Weights of a small transformer language model.
Size: 8 layers, 2 heads of 32, MLP 384 GELU, vocabulary 2048, 0.663M parameters.
Architecture: LayerNorm before each block, ALiBi.
Each number is 200 + 30 x the weight over its row's rms, rounded and kept within 0 to 999. Layers, rows and columns count from 0. The size before them is the row's rms in percent of the matrix's.

# layer 5 attention key, 64x64, rms 0.0803, rows 21-43, columns 0-63
070,234,190,213,216,128,152,194,197,186,158,263,209,207,208,197,201,220,210,187,214,185,216,247,191,188,173,134,252,243,132,210,222,205,192,175,180,166,200,136,201,180,175,162,208,157,221,218,176,181,182,193,212,188,189,196,210,180,206,262,250,186,162,244,207
076,180,213,250,211,170,145,163,215,195,185,244,183,250,166,195,179,213,195,194,160,216,232,198,197,219,218,301,221,196,219,175,171,218,233,205,227,203,139,196,207,243,186,255,249,190,187,220,173,269,177,202,202,201,209,241,174,210,198,184,249,191,194,188,223
083,188,206,164,207,165,159,163,175,195,222,196,201,209,161,160,191,155,251,226,228,198,286,183,192,142,165,166,146,188,197,231,221,215,181,176,160,175,220,155,235,183,198,174,204,169,195,229,168,190,193,157,200,159,170,188,186,243,175,239,203,251,184,209,222
079,174,193,221,216,163,176,196,138,213,142,222,222,197,186,221,245,153,145,246,183,197,180,209,213,152,192,182,200,201,239,161,171,244,196,178,208,199,186,204,136,165,222,179,223,203,211,186,232,201,242,235,255,160,213,224,175,272,216,201,199,223,202,200,149
078,264,169,199,196,265,195,215,165,205,198,193,170,184,164,179,197,208,228,231,181,184,181,185,182,191,165,229,201,169,162,227,247,175,170,195,237,186,248,265,164,224,206,166,246,204,185,194,210,182,212,190,240,204,174,242,157,137,245,208,225,231,249,180,229
082,200,236,220,165,177,216,175,291,215,206,176,180,183,195,171,167,213,213,258,151,161,220,160,207,213,201,179,218,213,189,184,203,262,194,228,209,219,242,190,204,206,189,149,245,156,171,192,212,187,175,236,205,244,196,198,214,219,194,187,150,129,201,198,143
077,204,226,245,175,220,210,211,178,269,171,224,211,152,206,227,199,191,230,217,193,206,204,184,177,133,217,182,175,279,222,201,217,148,189,205,197,169,185,178,271,219,155,204,181,144,164,206,199,211,184,230,210,221,186,141,190,179,179,141,180,162,184,211,196
084,195,229,232,232,146,219,177,205,219,177,201,203,214,151,166,224,224,150,147,267,198,178,173,202,167,218,203,237,199,188,201,194,159,203,178,132,254,152,202,209,187,178,234,193,210,161,213,241,225,210,209,165,193,138,180,227,168,171,162,199,239,219,229,178
087,241,170,189,217,202,194,255,212,220,199,222,213,282,172,177,265,176,248,233,154,241,238,220,217,244,208,206,222,177,212,250,168,177,214,189,187,190,218,196,151,139,179,239,191,178,231,174,223,211,161,199,200,192,231,210,185,217,182,131,198,175,184,207,195
074,164,185,241,247,183,102,189,223,179,216,232,216,210,191,195,143,205,175,201,174,228,205,196,182,213,204,211,256,193,143,148,183,151,178,202,234,203,208,193,195,170,162,231,186,207,251,214,217,171,209,170,207,214,192,167,197,222,218,178,175,229,248,242,143
081,189,251,203,187,189,174,199,159,192,195,205,224,206,239,196,139,173,185,271,255,239,191,193,212,178,174,184,245,175,171,140,191,198,189,181,214,186,226,223,163,248,211,185,228,227,219,197,221,186,189,223,208,164,267,211,205,131,216,157,180,211,209,261,187
108,201,188,238,203,165,251,176,262,240,254,196,193,193,171,219,209,205,251,195,209,244,222,179,166,215,205,211,154,167,178,232,198,171,182,186,207,230,182,175,131,236,167,246,206,188,153,228,220,214,209,141,237,205,176,222,201,231,182,192,203,196,272,185,167
122,159,179,207,176,212,243,196,253,189,196,200,181,193,268,193,223,136,208,170,210,153,260,193,233,193,183,211,156,197,213,208,181,230,208,237,213,229,168,200,190,234,211,185,267,130,222,240,172,191,202,202,148,226,196,187,198,227,155,207,194,189,163,159,235
099,209,184,208,230,215,203,180,189,258,178,273,236,260,257,206,193,174,147,184,202,179,210,191,196,222,221,219,198,152,188,114,180,266,188,168,205,192,211,206,176,229,218,206,193,201,183,188,220,253,188,188,256,165,188,172,161,171,165,183,215,196,174,190,221
118,217,172,203,265,195,246,242,210,160,198,220,169,179,186,250,216,178,156,212,219,162,201,189,235,204,227,213,204,224,175,236,189,206,191,251,189,203,140,178,216,202,187,159,207,160,160,130,161,262,187,237,204,198,242,187,214,244,211,175,223,177,239,233,217
101,167,259,234,245,192,217,198,201,175,243,164,210,204,159,130,173,168,205,194,239,191,195,201,190,241,132,268,187,193,176,151,182,202,231,201,208,150,198,159,190,262,154,189,168,235,233,196,188,192,186,174,224,173,184,179,186,180,204,161,221,218,206,220,193
110,202,202,163,207,225,256,193,173,224,179,239,229,166,131,219,192,217,206,146,236,152,238,224,167,222,175,187,206,213,196,222,225,234,178,167,209,218,232,206,172,220,237,210,211,243,207,184,222,192,227,191,121,244,223,201,247,161,180,226,166,140,214,189,208
118,180,245,230,200,173,164,206,154,188,146,229,232,208,193,242,211,241,213,212,215,131,193,204,219,233,189,221,260,209,226,135,173,153,173,200,188,239,200,226,212,197,176,188,196,247,216,213,196,154,135,216,173,137,208,214,230,204,208,155,213,219,170,217,200
117,209,189,209,209,200,188,234,168,167,205,264,171,205,173,205,217,205,180,201,210,261,172,212,171,154,200,201,188,224,249,223,178,204,166,158,149,213,243,128,228,204,162,245,180,180,194,175,229,176,223,178,236,175,128,204,207,192,219,228,189,183,138,200,243
113,196,204,146,219,191,148,240,133,128,165,189,178,246,216,231,240,211,288,184,197,180,206,198,218,166,271,222,237,231,183,205,229,192,216,159,179,168,195,199,195,228,204,179,191,237,207,194,193,204,197,163,168,217,186,175,168,241,176,199,210,211,216,218,227
118,216,200,151,191,218,241,256,200,194,193,207,200,166,243,196,210,193,188,231,170,135,173,212,231,183,154,216,190,177,118,268,229,252,218,194,190,185,218,182,214,169,224,143,214,243,206,207,229,154,188,213,167,190,179,217,175,190,193,230,247,212,157,174,201
098,160,218,229,202,215,171,240,205,252,236,188,129,167,211,170,204,207,219,191,209,195,211,222,161,233,129,228,214,202,225,173,233,217,184,159,187,229,239,219,167,194,220,211,214,172,219,162,211,188,169,232,205,195,163,296,199,211,238,207,215,196,264,205,214
101,253,194,187,244,218,235,150,139,219,216,205,209,189,200,265,237,228,160,180,233,234,202,195,219,212,177,200,127,258,246,216,182,162,228,204,217,185,172,175,219,209,161,179,166,227,200,200,206,161,174,241,196,178,195,162,187,233,196,199,256,175,165,222,212
# layer 5 attention query, 64x64, rms 0.0796, rows 22-43, columns 0-63
088,248,219,244,303,172,233,200,208,216,206,201,260,201,247,195,216,217,228,199,263,210,222,224,210,229,225,222,238,207,207,222,185,202,247,179,175,222,213,200,196,188,226,251,223,234,224,240,190,162,220,230,235,206,227,206,205,203,228,236,224,228,249,207,237
083,223,183,198,198,196,166,198,207,196,157,229,218,177,206,167,224,184,227,206,127,171,245,209,242,192,217,160,209,149,188,214,182,171,152,229,213,236,192,114,233,185,201,213,162,198,176,186,176,201,231,245,164,138,199,237,146,241,168,172,183,203,177,201,210
077,172,197,194,207,225,182,190,156,223,159,224,272,235,206,189,219,211,185,228,243,230,163,160,194,229,203,197,189,177,201,171,264,248,133,169,224,228,208,209,239,206,208,204,237,198,274,171,205,193,173,234,245,169,192,245,207,222,202,217,204,211,159,239,235
085,215,233,153,199,197,157,166,175,167,230,160,156,229,156,171,212,196,192,218,191,159,205,218,198,236,193,171,177,191,202,236,228,165,191,192,165,188,201,185,155,173,238,158,164,245,236,157,246,174,211,189,143,230,194,185,223,164,148,169,195,168,147,180,164
075,187,227,232,221,269,232,212,223,165,197,212,252,137,174,224,216,174,190,235,212,198,231,218,199,175,182,256,230,193,176,193,221,146,227,216,171,185,209,216,210,280,189,149,221,205,198,201,151,196,186,195,183,171,184,157,173,207,159,184,178,227,222,243,150
068,221,190,226,225,207,274,235,230,170,231,210,206,238,195,294,215,274,196,192,203,126,198,220,214,172,212,178,197,221,193,228,177,183,220,200,222,196,194,198,231,253,222,210,198,166,217,182,208,207,209,149,196,226,207,215,183,233,141,186,216,238,239,236,206
094,194,211,263,196,223,232,202,247,225,203,201,222,217,172,205,235,257,174,183,188,208,239,217,200,238,233,205,200,234,228,155,197,218,231,223,216,245,199,240,199,220,268,294,220,210,207,225,235,214,216,209,188,213,215,265,203,196,190,214,183,213,249,199,146
100,203,227,210,187,211,213,232,216,153,193,244,214,257,230,192,245,245,234,271,226,231,225,220,229,248,244,238,208,199,160,241,228,192,254,195,230,172,203,169,198,205,201,246,211,198,197,245,213,213,217,181,259,229,180,212,252,195,239,183,200,200,250,212,201
099,221,190,215,242,228,186,196,199,241,224,208,291,240,217,229,217,236,229,177,220,283,238,200,243,197,251,217,202,239,206,204,228,218,229,203,191,197,205,235,193,219,239,229,186,216,241,237,219,200,167,179,196,209,234,190,192,222,262,222,242,221,236,237,216
084,263,269,165,214,219,170,181,176,186,222,208,204,194,208,201,204,180,197,191,208,212,183,202,239,108,229,232,224,219,167,187,206,254,262,211,227,193,196,254,200,189,222,188,212,238,201,161,218,223,190,178,160,176,280,200,160,221,199,180,216,218,223,235,187
096,226,225,218,236,198,248,186,222,181,228,201,182,228,169,245,202,215,161,186,202,184,222,250,214,252,218,222,169,244,173,169,251,188,235,180,189,160,194,173,171,214,225,247,159,155,205,231,215,198,219,177,204,183,189,244,189,213,189,159,166,206,230,200,101
120,216,187,234,222,241,271,213,193,192,206,215,195,150,228,217,169,192,165,141,196,158,253,234,202,181,205,147,209,216,182,220,202,279,237,229,243,218,187,197,248,267,185,187,165,197,202,230,223,221,200,202,216,252,208,221,191,200,162,188,222,185,201,177,240
096,166,205,184,236,208,191,162,218,234,197,159,171,219,204,176,255,170,189,198,197,181,166,214,212,211,211,242,254,249,200,191,179,198,265,151,205,198,172,265,181,229,200,188,229,189,217,183,209,185,206,237,255,268,255,195,171,200,139,159,203,227,203,212,181
114,172,193,229,225,184,245,225,184,157,253,242,225,204,199,227,181,183,169,221,188,189,250,151,220,196,181,198,212,167,262,219,169,260,191,202,194,186,237,171,183,200,213,169,209,179,178,123,193,154,228,231,189,192,189,224,249,212,191,181,132,214,194,181,152
091,229,180,221,234,177,175,206,196,144,128,181,207,189,154,179,178,172,206,163,222,181,237,201,169,257,207,218,232,232,230,180,192,194,223,132,175,187,225,242,227,193,181,220,145,226,193,177,159,148,251,173,213,196,215,201,236,212,229,176,233,203,248,215,220
095,196,173,212,161,215,270,169,241,173,216,229,152,214,164,169,200,169,236,216,201,161,198,218,155,241,147,205,214,213,241,230,216,199,152,212,250,243,206,229,212,201,178,215,234,240,203,203,212,199,144,169,153,215,195,179,185,128,226,217,198,185,164,191,212
113,196,201,250,195,174,194,221,165,230,175,181,257,199,245,225,200,218,247,246,207,182,228,191,204,255,186,248,248,223,195,154,168,182,221,217,237,220,183,255,224,211,231,223,231,232,211,216,205,158,186,203,234,167,223,250,230,224,191,238,223,203,206,265,240
113,233,175,199,251,227,176,270,191,217,252,278,209,236,238,213,176,199,248,194,234,229,168,213,210,214,227,209,187,236,228,214,227,200,201,179,209,236,225,218,197,205,209,254,259,178,216,220,185,232,221,208,245,199,193,172,198,266,206,211,198,226,195,206,266
115,148,205,214,152,211,209,268,228,210,191,242,214,237,202,200,222,216,264,245,219,268,239,218,221,202,206,184,241,169,223,260,186,210,179,228,207,185,214,200,205,237,197,230,202,213,235,242,230,171,242,212,201,183,199,247,246,228,232,209,207,251,220,234,217
103,157,231,123,201,205,254,277,208,196,205,204,226,188,211,212,193,202,200,187,221,157,216,197,200,155,184,202,184,187,223,219,179,202,209,215,189,205,238,211,264,168,169,179,180,194,220,197,168,171,140,241,187,203,204,232,177,277,209,221,236,161,182,190,263
093,203,234,207,259,236,177,198,181,195,193,194,173,212,186,176,208,180,224,169,202,124,241,262,165,255,206,183,227,175,210,202,227,152,178,206,147,210,211,187,200,206,220,192,211,194,201,147,219,244,191,147,219,228,187,217,250,206,267,166,202,195,225,263,218
090,223,224,228,219,178,230,204,203,195,176,271,263,250,205,208,214,190,147,199,207,206,174,219,158,214,171,210,229,225,246,205,127,191,203,182,173,224,162,228,202,217,229,191,249,203,158,238,150,193,193,231,210,153,159,181,188,252,211,251,209,207,186,164,204
# layer 5 attention value, 64x64, rms 0.0796, rows 0-31, columns 0-63
112,222,184,184,221,170,218,183,222,162,136,168,179,206,219,233,218,201,156,206,151,145,193,249,192,206,226,192,224,205,206,241,205,144,183,214,190,154,161,143,191,198,284,222,190,201,178,168,215,218,196,207,183,220,205,196,211,238,172,178,151,196,177,214,128
141,203,194,214,154,195,146,177,197,186,204,236,127,206,174,190,248,200,170,203,204,188,156,209,202,167,174,175,169,149,209,167,234,179,221,166,181,175,142,216,196,193,132,205,238,165,208,212,221,228,195,206,199,259,153,188,205,181,197,194,177,168,158,150,253
080,245,228,249,198,214,176,165,225,183,203,199,151,197,223,207,218,228,209,225,230,194,206,163,180,170,162,156,236,160,281,207,167,234,215,206,230,214,198,234,183,195,207,258,210,189,241,202,148,177,182,208,239,197,203,166,202,132,175,211,166,178,188,138,224
106,239,230,190,214,235,200,161,215,252,195,203,221,217,166,192,158,240,237,142,202,218,203,231,260,201,198,174,247,235,213,244,173,208,205,179,252,192,208,230,157,239,262,233,164,249,196,172,200,188,194,174,179,160,214,237,246,221,211,170,177,233,210,190,178
119,237,270,212,226,242,192,229,266,195,233,210,200,171,215,249,206,174,204,192,204,178,159,201,230,202,198,208,189,218,168,239,162,149,200,187,198,159,166,209,166,224,209,207,178,167,174,242,123,259,181,199,215,216,180,207,205,175,188,267,203,249,194,183,215
086,205,168,197,198,218,215,225,233,193,254,196,218,240,199,157,254,187,195,220,225,218,198,165,134,170,153,212,224,208,235,217,226,214,219,148,216,246,236,244,238,154,194,212,214,149,227,190,161,199,238,226,221,215,171,211,202,230,184,205,148,275,181,194,212
124,220,186,263,165,246,191,175,192,181,213,252,175,246,183,251,296,221,215,201,269,193,190,227,204,241,196,167,173,217,234,183,258,205,217,164,216,217,200,209,213,193,159,200,260,235,177,184,192,198,195,220,208,206,185,224,193,174,170,215,153,218,199,187,215
093,167,218,182,190,173,187,223,247,182,248,175,171,189,230,192,227,121,172,204,193,212,166,207,114,179,196,197,232,180,154,223,176,170,237,192,130,172,191,197,213,254,204,185,203,189,178,167,192,185,135,184,203,197,172,178,150,168,206,206,233,207,218,182,229
109,240,233,162,185,182,205,230,161,156,124,191,170,191,216,175,205,203,156,145,172,190,201,251,183,187,235,152,173,201,235,185,193,208,158,202,214,175,166,185,203,183,209,147,210,244,147,168,202,144,213,190,230,210,177,197,193,178,165,169,174,252,217,205,163
097,237,250,221,240,200,215,239,190,217,189,162,278,200,226,215,144,252,198,167,232,247,232,233,199,198,189,196,215,209,217,258,206,200,209,211,187,196,200,230,183,207,277,226,201,213,223,200,188,253,157,230,185,220,204,210,250,176,228,247,230,215,210,219,237
142,250,225,219,224,216,209,211,259,229,243,245,216,160,241,199,263,235,219,230,219,220,183,170,214,201,243,190,188,187,214,203,228,189,250,239,210,239,229,253,203,176,200,212,241,198,235,249,206,261,173,181,201,212,149,189,209,187,243,225,226,202,184,202,250
103,217,185,170,194,241,156,154,177,243,248,187,140,225,207,199,201,212,185,191,207,219,220,226,236,198,214,174,176,267,204,172,227,225,138,226,218,200,149,189,199,187,197,193,131,197,191,179,167,233,171,159,175,163,186,240,199,215,233,155,204,210,155,201,253
137,235,221,197,188,198,189,187,175,184,184,161,233,189,192,158,155,161,165,148,171,164,224,203,208,137,190,137,178,185,165,197,198,154,190,215,206,177,160,190,240,159,242,181,133,204,171,175,210,172,161,143,222,193,164,179,214,231,177,246,225,208,226,214,203
095,203,158,158,202,125,187,225,238,208,211,205,220,160,249,154,191,162,212,228,167,208,202,178,237,137,187,237,218,191,216,204,173,216,209,177,156,203,191,197,184,187,184,109,205,168,190,169,228,172,163,201,159,185,166,155,209,183,212,202,255,208,179,172,216
103,235,175,194,220,163,207,215,153,223,237,189,220,219,175,256,227,254,199,176,186,209,182,241,225,235,233,202,148,168,202,160,259,204,218,183,197,280,192,187,192,134,217,221,212,223,200,209,187,166,175,173,239,190,221,135,194,214,191,192,233,207,221,188,249
120,182,210,174,276,225,134,151,219,219,185,192,160,215,192,204,176,183,214,176,192,210,185,158,180,201,196,240,223,217,215,230,155,193,211,199,127,183,186,200,192,247,178,186,211,198,221,211,159,200,193,249,153,180,203,201,195,127,259,178,167,208,192,253,228
132,190,194,234,152,144,196,175,227,163,142,191,188,237,179,180,212,162,183,152,200,210,194,238,178,193,200,150,115,172,215,167,218,216,230,194,171,195,176,186,180,213,249,185,184,208,193,179,233,156,216,187,172,248,181,151,160,180,168,166,192,246,214,228,185
098,243,257,178,211,225,192,203,237,218,194,211,222,213,209,209,193,205,212,197,157,203,254,211,242,181,175,228,147,223,234,165,197,167,193,263,188,239,180,182,149,211,179,201,235,183,197,259,219,187,206,254,165,209,238,262,213,216,235,196,187,216,279,210,203
095,245,191,225,187,232,193,176,219,194,203,247,167,250,146,273,249,196,170,252,143,175,190,199,208,171,187,145,196,212,251,154,211,193,174,188,260,239,222,161,173,195,219,219,212,208,190,242,167,199,167,174,211,231,186,207,194,174,187,206,153,210,214,187,187
110,235,240,213,207,190,161,211,232,214,176,165,169,200,228,211,192,188,188,183,161,225,201,188,223,211,214,223,225,200,251,217,232,252,125,196,149,157,163,236,134,214,213,184,192,210,173,149,182,192,219,266,174,226,123,213,223,193,197,182,189,167,194,186,186
089,237,197,216,187,212,199,219,230,221,204,207,153,243,137,199,211,209,128,167,249,221,202,261,187,218,139,217,137,196,189,204,223,181,202,228,215,173,169,239,190,224,209,199,217,209,223,156,277,213,215,199,195,190,190,149,239,219,158,206,199,223,229,173,225
137,162,187,183,218,179,161,161,147,203,193,173,160,196,186,266,208,154,163,202,191,188,217,239,217,222,211,229,169,190,193,210,178,179,149,208,214,190,198,129,189,206,231,224,214,231,199,172,193,187,248,207,174,202,188,234,179,217,201,144,109,189,175,174,145
094,238,200,203,239,218,178,194,239,257,202,220,199,181,216,209,225,193,251,211,189,205,201,197,209,209,176,205,184,230,173,244,211,189,268,228,235,211,252,250,167,229,180,235,199,221,209,214,193,146,157,221,207,185,163,224,248,242,261,188,267,213,152,219,176
143,244,266,186,203,230,205,207,217,261,211,286,249,191,186,194,198,210,229,187,222,174,219,214,190,171,198,163,219,235,190,213,210,203,220,215,195,173,200,252,199,187,183,207,162,201,177,237,181,277,143,161,216,193,202,178,254,225,223,247,242,193,174,183,198
092,214,154,170,204,167,192,212,212,209,175,234,219,241,228,197,224,163,204,176,230,146,207,214,184,272,195,209,172,144,240,227,202,207,197,226,197,210,209,158,222,178,244,207,193,206,218,132,157,166,227,181,230,231,210,186,211,214,112,170,190,224,216,203,144
112,177,188,189,223,190,210,224,131,244,173,164,213,177,203,200,102,215,208,178,159,188,197,161,227,165,212,226,210,193,142,198,175,196,172,190,185,176,196,159,190,217,159,185,188,180,232,192,205,210,187,142,187,210,205,264,187,225,197,209,267,174,158,246,193
095,184,178,181,218,278,201,192,237,192,231,224,159,174,241,254,218,217,220,216,164,287,207,203,171,260,179,219,160,183,198,219,187,202,164,176,216,211,209,190,233,197,236,197,173,192,199,208,193,201,187,270,196,214,181,260,225,202,212,198,174,171,170,180,137
101,241,153,209,200,221,196,191,237,147,176,227,176,218,211,238,243,204,180,262,224,171,172,172,179,198,234,233,165,171,183,199,220,226,233,213,169,239,227,241,202,238,150,192,211,187,215,216,199,201,190,242,109,226,157,217,206,172,205,203,197,160,164,156,183
102,219,228,227,220,208,215,216,291,263,198,169,251,221,189,197,208,221,223,192,272,201,206,214,186,231,159,207,229,203,281,250,217,208,210,167,231,201,267,219,227,193,204,221,182,182,185,208,209,226,206,175,244,180,206,203,229,190,204,257,211,224,211,227,199
090,176,277,181,225,253,164,187,173,201,223,169,221,154,185,201,241,205,204,227,199,244,162,221,169,195,210,186,218,205,207,197,178,270,169,135,168,207,238,202,159,221,214,177,178,195,176,155,193,169,198,193,116,177,182,217,206,202,207,173,222,183,152,196,230
113,213,214,202,179,159,258,220,197,216,137,180,220,206,160,167,148,211,197,193,253,168,211,171,163,210,191,168,197,163,180,215,172,198,221,187,187,143,221,173,189,175,226,174,143,185,189,169,224,124,196,153,272,210,189,177,195,222,220,218,235,237,219,199,194
100,251,245,159,183,223,234,166,194,191,260,172,216,218,192,253,183,186,206,230,182,195,209,236,202,147,209,202,190,176,177,198,151,223,170,216,261,168,210,192,220,204,186,249,163,256,201,251,178,251,194,184,177,194,166,217,198,225,237,222,188,179,254,186,250
# layer 5 attention output (transposed), 64x64, rms 0.0979, rows 0-31, columns 0-63
101,258,217,228,147,212,235,200,236,194,264,210,195,254,186,292,186,194,184,235,218,205,210,193,218,226,189,180,190,245,210,210,149,208,182,216,219,207,216,195,210,204,187,231,251,230,202,217,194,217,204,210,224,216,150,235,134,162,183,187,173,178,243,165,164
139,150,213,248,207,195,228,215,195,235,156,201,183,154,211,223,201,183,208,214,209,188,201,183,200,183,213,188,206,267,200,188,267,216,242,252,234,237,210,173,200,243,191,176,200,240,190,176,178,272,171,255,212,223,192,218,173,221,202,235,188,221,148,240,261
090,177,147,190,185,194,148,124,210,231,187,212,250,205,194,166,158,160,170,199,233,179,203,174,162,175,209,172,192,228,170,175,210,204,199,206,144,207,137,177,214,141,179,176,183,185,162,184,176,198,161,197,182,189,163,165,213,221,183,179,208,211,141,258,187
104,227,158,228,208,214,248,204,173,221,191,185,244,144,211,212,186,158,158,163,182,253,213,193,212,222,195,186,226,130,198,222,174,234,183,189,181,179,201,196,192,129,237,172,226,175,152,240,182,158,229,190,205,213,226,231,195,185,180,174,171,183,215,165,128
112,192,213,229,195,194,212,205,150,205,174,206,221,255,242,194,180,188,199,245,192,217,121,207,206,216,230,171,199,219,202,238,206,191,188,226,218,233,166,183,252,158,210,227,266,252,267,176,169,204,187,173,140,187,245,191,154,236,190,196,163,193,224,217,201
089,166,239,174,205,236,206,168,214,229,193,185,266,219,182,225,217,181,195,206,210,211,190,233,219,226,196,243,243,208,173,115,221,212,242,192,178,206,208,167,228,226,177,154,194,238,254,240,217,181,171,166,192,210,236,155,188,226,273,225,212,213,229,204,240
121,171,235,226,224,220,262,211,186,265,174,233,184,170,210,217,195,152,183,199,248,188,191,236,193,145,189,204,209,217,172,165,190,215,221,232,237,217,152,246,198,237,169,204,173,230,196,208,165,231,156,229,175,233,190,216,223,220,177,219,191,247,192,254,265
095,214,224,213,156,191,109,205,203,184,155,187,286,193,232,199,181,240,193,237,176,154,208,165,249,189,197,164,199,205,173,160,190,199,230,168,242,224,207,204,212,186,215,208,184,263,232,204,228,149,207,200,189,203,220,182,206,242,179,185,222,184,203,256,226
105,233,251,255,221,210,240,206,211,204,282,172,198,205,199,194,208,175,242,248,219,167,195,192,240,257,169,220,228,208,160,184,206,137,203,204,196,152,198,235,189,189,250,209,208,230,217,224,164,215,199,213,190,222,198,209,205,184,209,176,184,213,274,209,134
090,222,185,200,228,201,167,177,178,180,229,198,233,233,222,185,213,173,261,252,184,211,139,204,196,230,205,149,268,210,207,233,180,223,162,212,276,204,202,154,181,138,205,253,207,203,185,188,212,220,243,166,241,193,203,198,216,237,212,166,196,195,222,186,155
122,177,145,201,196,192,169,160,202,147,186,168,215,144,186,168,159,154,222,232,170,228,185,186,199,136,184,183,195,235,149,198,226,234,168,187,185,185,171,165,188,191,137,181,178,222,250,137,171,218,182,187,206,144,205,199,199,215,188,238,213,223,195,175,233
114,150,185,248,231,201,279,239,187,171,167,220,220,158,185,189,167,184,190,181,242,234,238,240,148,200,191,167,229,175,159,216,189,212,213,213,188,170,235,203,251,209,176,229,246,171,214,199,186,188,199,209,199,251,186,239,179,241,202,196,158,131,193,212,203
129,240,213,240,170,165,252,231,223,219,249,186,180,213,194,158,162,211,215,253,200,116,167,242,158,239,152,169,211,215,205,249,203,200,196,169,207,172,225,170,180,159,241,173,182,196,253,206,189,225,220,163,187,199,184,184,189,175,190,203,223,181,218,160,173
105,190,211,190,154,186,131,172,179,183,180,203,193,169,139,129,224,182,225,178,186,208,202,200,231,187,204,201,186,181,209,171,197,174,177,183,154,200,247,174,183,143,211,204,161,225,256,154,224,130,200,204,245,144,187,171,208,222,179,229,202,181,226,237,185
105,200,243,210,235,211,246,237,241,200,218,185,172,190,201,166,193,167,259,171,207,119,260,213,164,183,200,195,196,269,187,225,162,211,186,259,228,255,185,220,198,258,198,186,228,198,199,186,211,193,207,180,209,248,185,187,222,177,206,243,199,251,213,208,213
132,143,187,217,218,195,148,237,154,212,172,214,261,232,226,196,193,211,172,201,244,240,185,172,200,199,252,251,213,161,222,159,176,192,171,195,173,243,188,164,213,184,221,235,229,181,185,166,233,181,212,192,228,165,188,263,221,226,184,151,178,189,175,224,249
117,241,248,250,229,194,250,186,234,214,206,194,149,159,260,154,192,195,223,222,185,207,176,173,215,198,227,225,181,227,157,149,188,184,200,225,231,188,216,187,221,205,227,197,166,217,188,208,210,245,204,187,188,237,220,99,177,173,167,193,211,188,259,188,182
096,178,236,240,242,216,188,203,191,209,220,208,168,210,184,205,217,189,194,247,213,266,143,195,204,223,203,313,238,216,253,231,217,205,214,200,205,227,270,209,199,169,227,243,198,155,233,173,201,248,183,190,196,226,201,221,192,164,196,182,215,193,178,214,182
097,198,177,243,202,223,256,168,197,219,210,191,215,200,211,202,201,140,152,171,242,157,195,189,168,206,142,221,146,224,169,266,196,233,230,191,206,260,168,232,214,213,171,159,197,170,175,154,181,238,186,219,170,215,204,209,128,220,174,215,201,202,192,198,228
106,178,177,283,207,180,167,225,170,177,196,207,206,245,164,173,206,183,166,190,193,235,212,175,166,222,222,195,217,171,235,136,175,158,228,204,232,219,213,181,189,192,210,256,261,190,225,143,181,191,147,196,199,129,196,226,190,220,217,184,210,197,197,208,144
097,204,266,250,249,165,258,147,167,228,204,200,217,178,210,184,199,172,219,201,217,179,200,209,213,230,209,165,226,221,228,200,230,180,187,242,247,217,226,203,204,217,220,195,169,237,208,241,159,221,174,211,195,289,225,231,150,145,172,219,228,204,210,185,193
127,201,178,237,159,244,217,220,241,218,181,167,164,213,185,219,231,210,170,229,212,185,215,177,164,234,203,189,181,180,249,172,187,227,209,200,205,238,199,212,214,222,188,245,193,170,159,208,194,197,209,236,164,240,173,289,155,167,183,143,155,178,205,137,166
086,203,170,219,205,169,185,226,219,171,139,208,228,154,140,220,224,181,229,168,236,243,247,224,210,107,236,224,227,178,203,208,160,201,163,149,177,174,173,214,223,181,241,219,225,185,231,161,176,206,171,159,214,182,182,193,184,213,183,178,173,201,197,155,211
121,197,222,246,214,161,254,218,175,220,215,195,214,192,196,195,185,202,213,203,196,243,151,197,240,162,175,145,207,181,178,319,227,246,201,195,202,156,181,194,236,166,183,214,214,198,188,164,171,223,192,169,228,195,222,211,155,239,227,253,208,224,192,213,219
087,182,201,217,187,170,204,205,253,247,286,156,152,207,123,207,176,173,165,181,170,168,207,227,207,218,205,181,222,262,213,174,177,167,229,162,191,186,164,223,245,224,179,203,182,216,195,187,217,136,199,180,170,196,215,155,213,174,179,205,207,204,248,216,198
102,189,152,183,194,193,157,247,170,141,192,219,164,214,190,193,213,182,202,174,178,191,217,214,185,234,208,202,177,159,215,304,194,181,192,178,198,172,224,174,195,201,246,210,217,189,177,234,187,186,256,220,202,169,193,214,237,213,171,165,125,154,195,150,230
090,171,164,172,175,187,213,154,151,210,155,237,165,213,176,202,187,204,186,207,258,218,165,184,216,168,192,181,227,263,229,185,199,214,202,159,184,136,180,228,163,255,175,232,254,211,226,163,193,210,252,183,196,203,211,196,195,186,243,151,187,145,204,168,212
107,150,197,205,185,177,156,171,218,233,187,205,181,203,172,247,242,168,217,203,230,261,189,222,172,147,220,199,188,215,202,170,173,148,130,174,215,212,194,220,194,251,156,186,211,225,221,176,187,207,174,235,253,141,204,209,189,190,170,240,199,185,152,227,247
091,203,223,165,224,192,255,161,174,239,232,188,262,219,196,188,180,174,179,158,154,210,185,217,195,180,239,218,195,232,190,248,226,248,249,191,213,198,172,181,193,222,199,195,159,166,218,263,246,151,175,157,204,197,267,218,173,236,217,212,184,218,225,182,172
089,214,179,191,171,202,191,215,191,230,153,211,229,210,219,160,222,154,177,260,213,238,219,173,224,177,217,207,259,150,175,190,170,207,221,241,281,164,222,227,242,240,230,223,218,223,220,205,202,190,229,227,258,187,223,257,206,218,227,154,180,201,195,229,189
094,231,220,173,184,202,184,198,187,192,249,215,217,206,231,174,171,220,243,199,155,178,234,254,212,239,185,191,192,243,206,196,231,219,188,178,230,142,203,237,234,187,260,183,150,223,153,252,201,199,199,136,166,168,238,146,156,178,201,214,210,237,214,172,183
099,193,172,202,170,247,195,215,193,208,193,209,208,210,246,211,249,200,175,221,187,180,181,184,151,221,202,163,220,226,140,286,217,219,179,176,243,167,195,196,199,189,174,172,231,132,247,173,190,193,186,221,151,218,213,247,162,155,244,186,221,164,158,188,206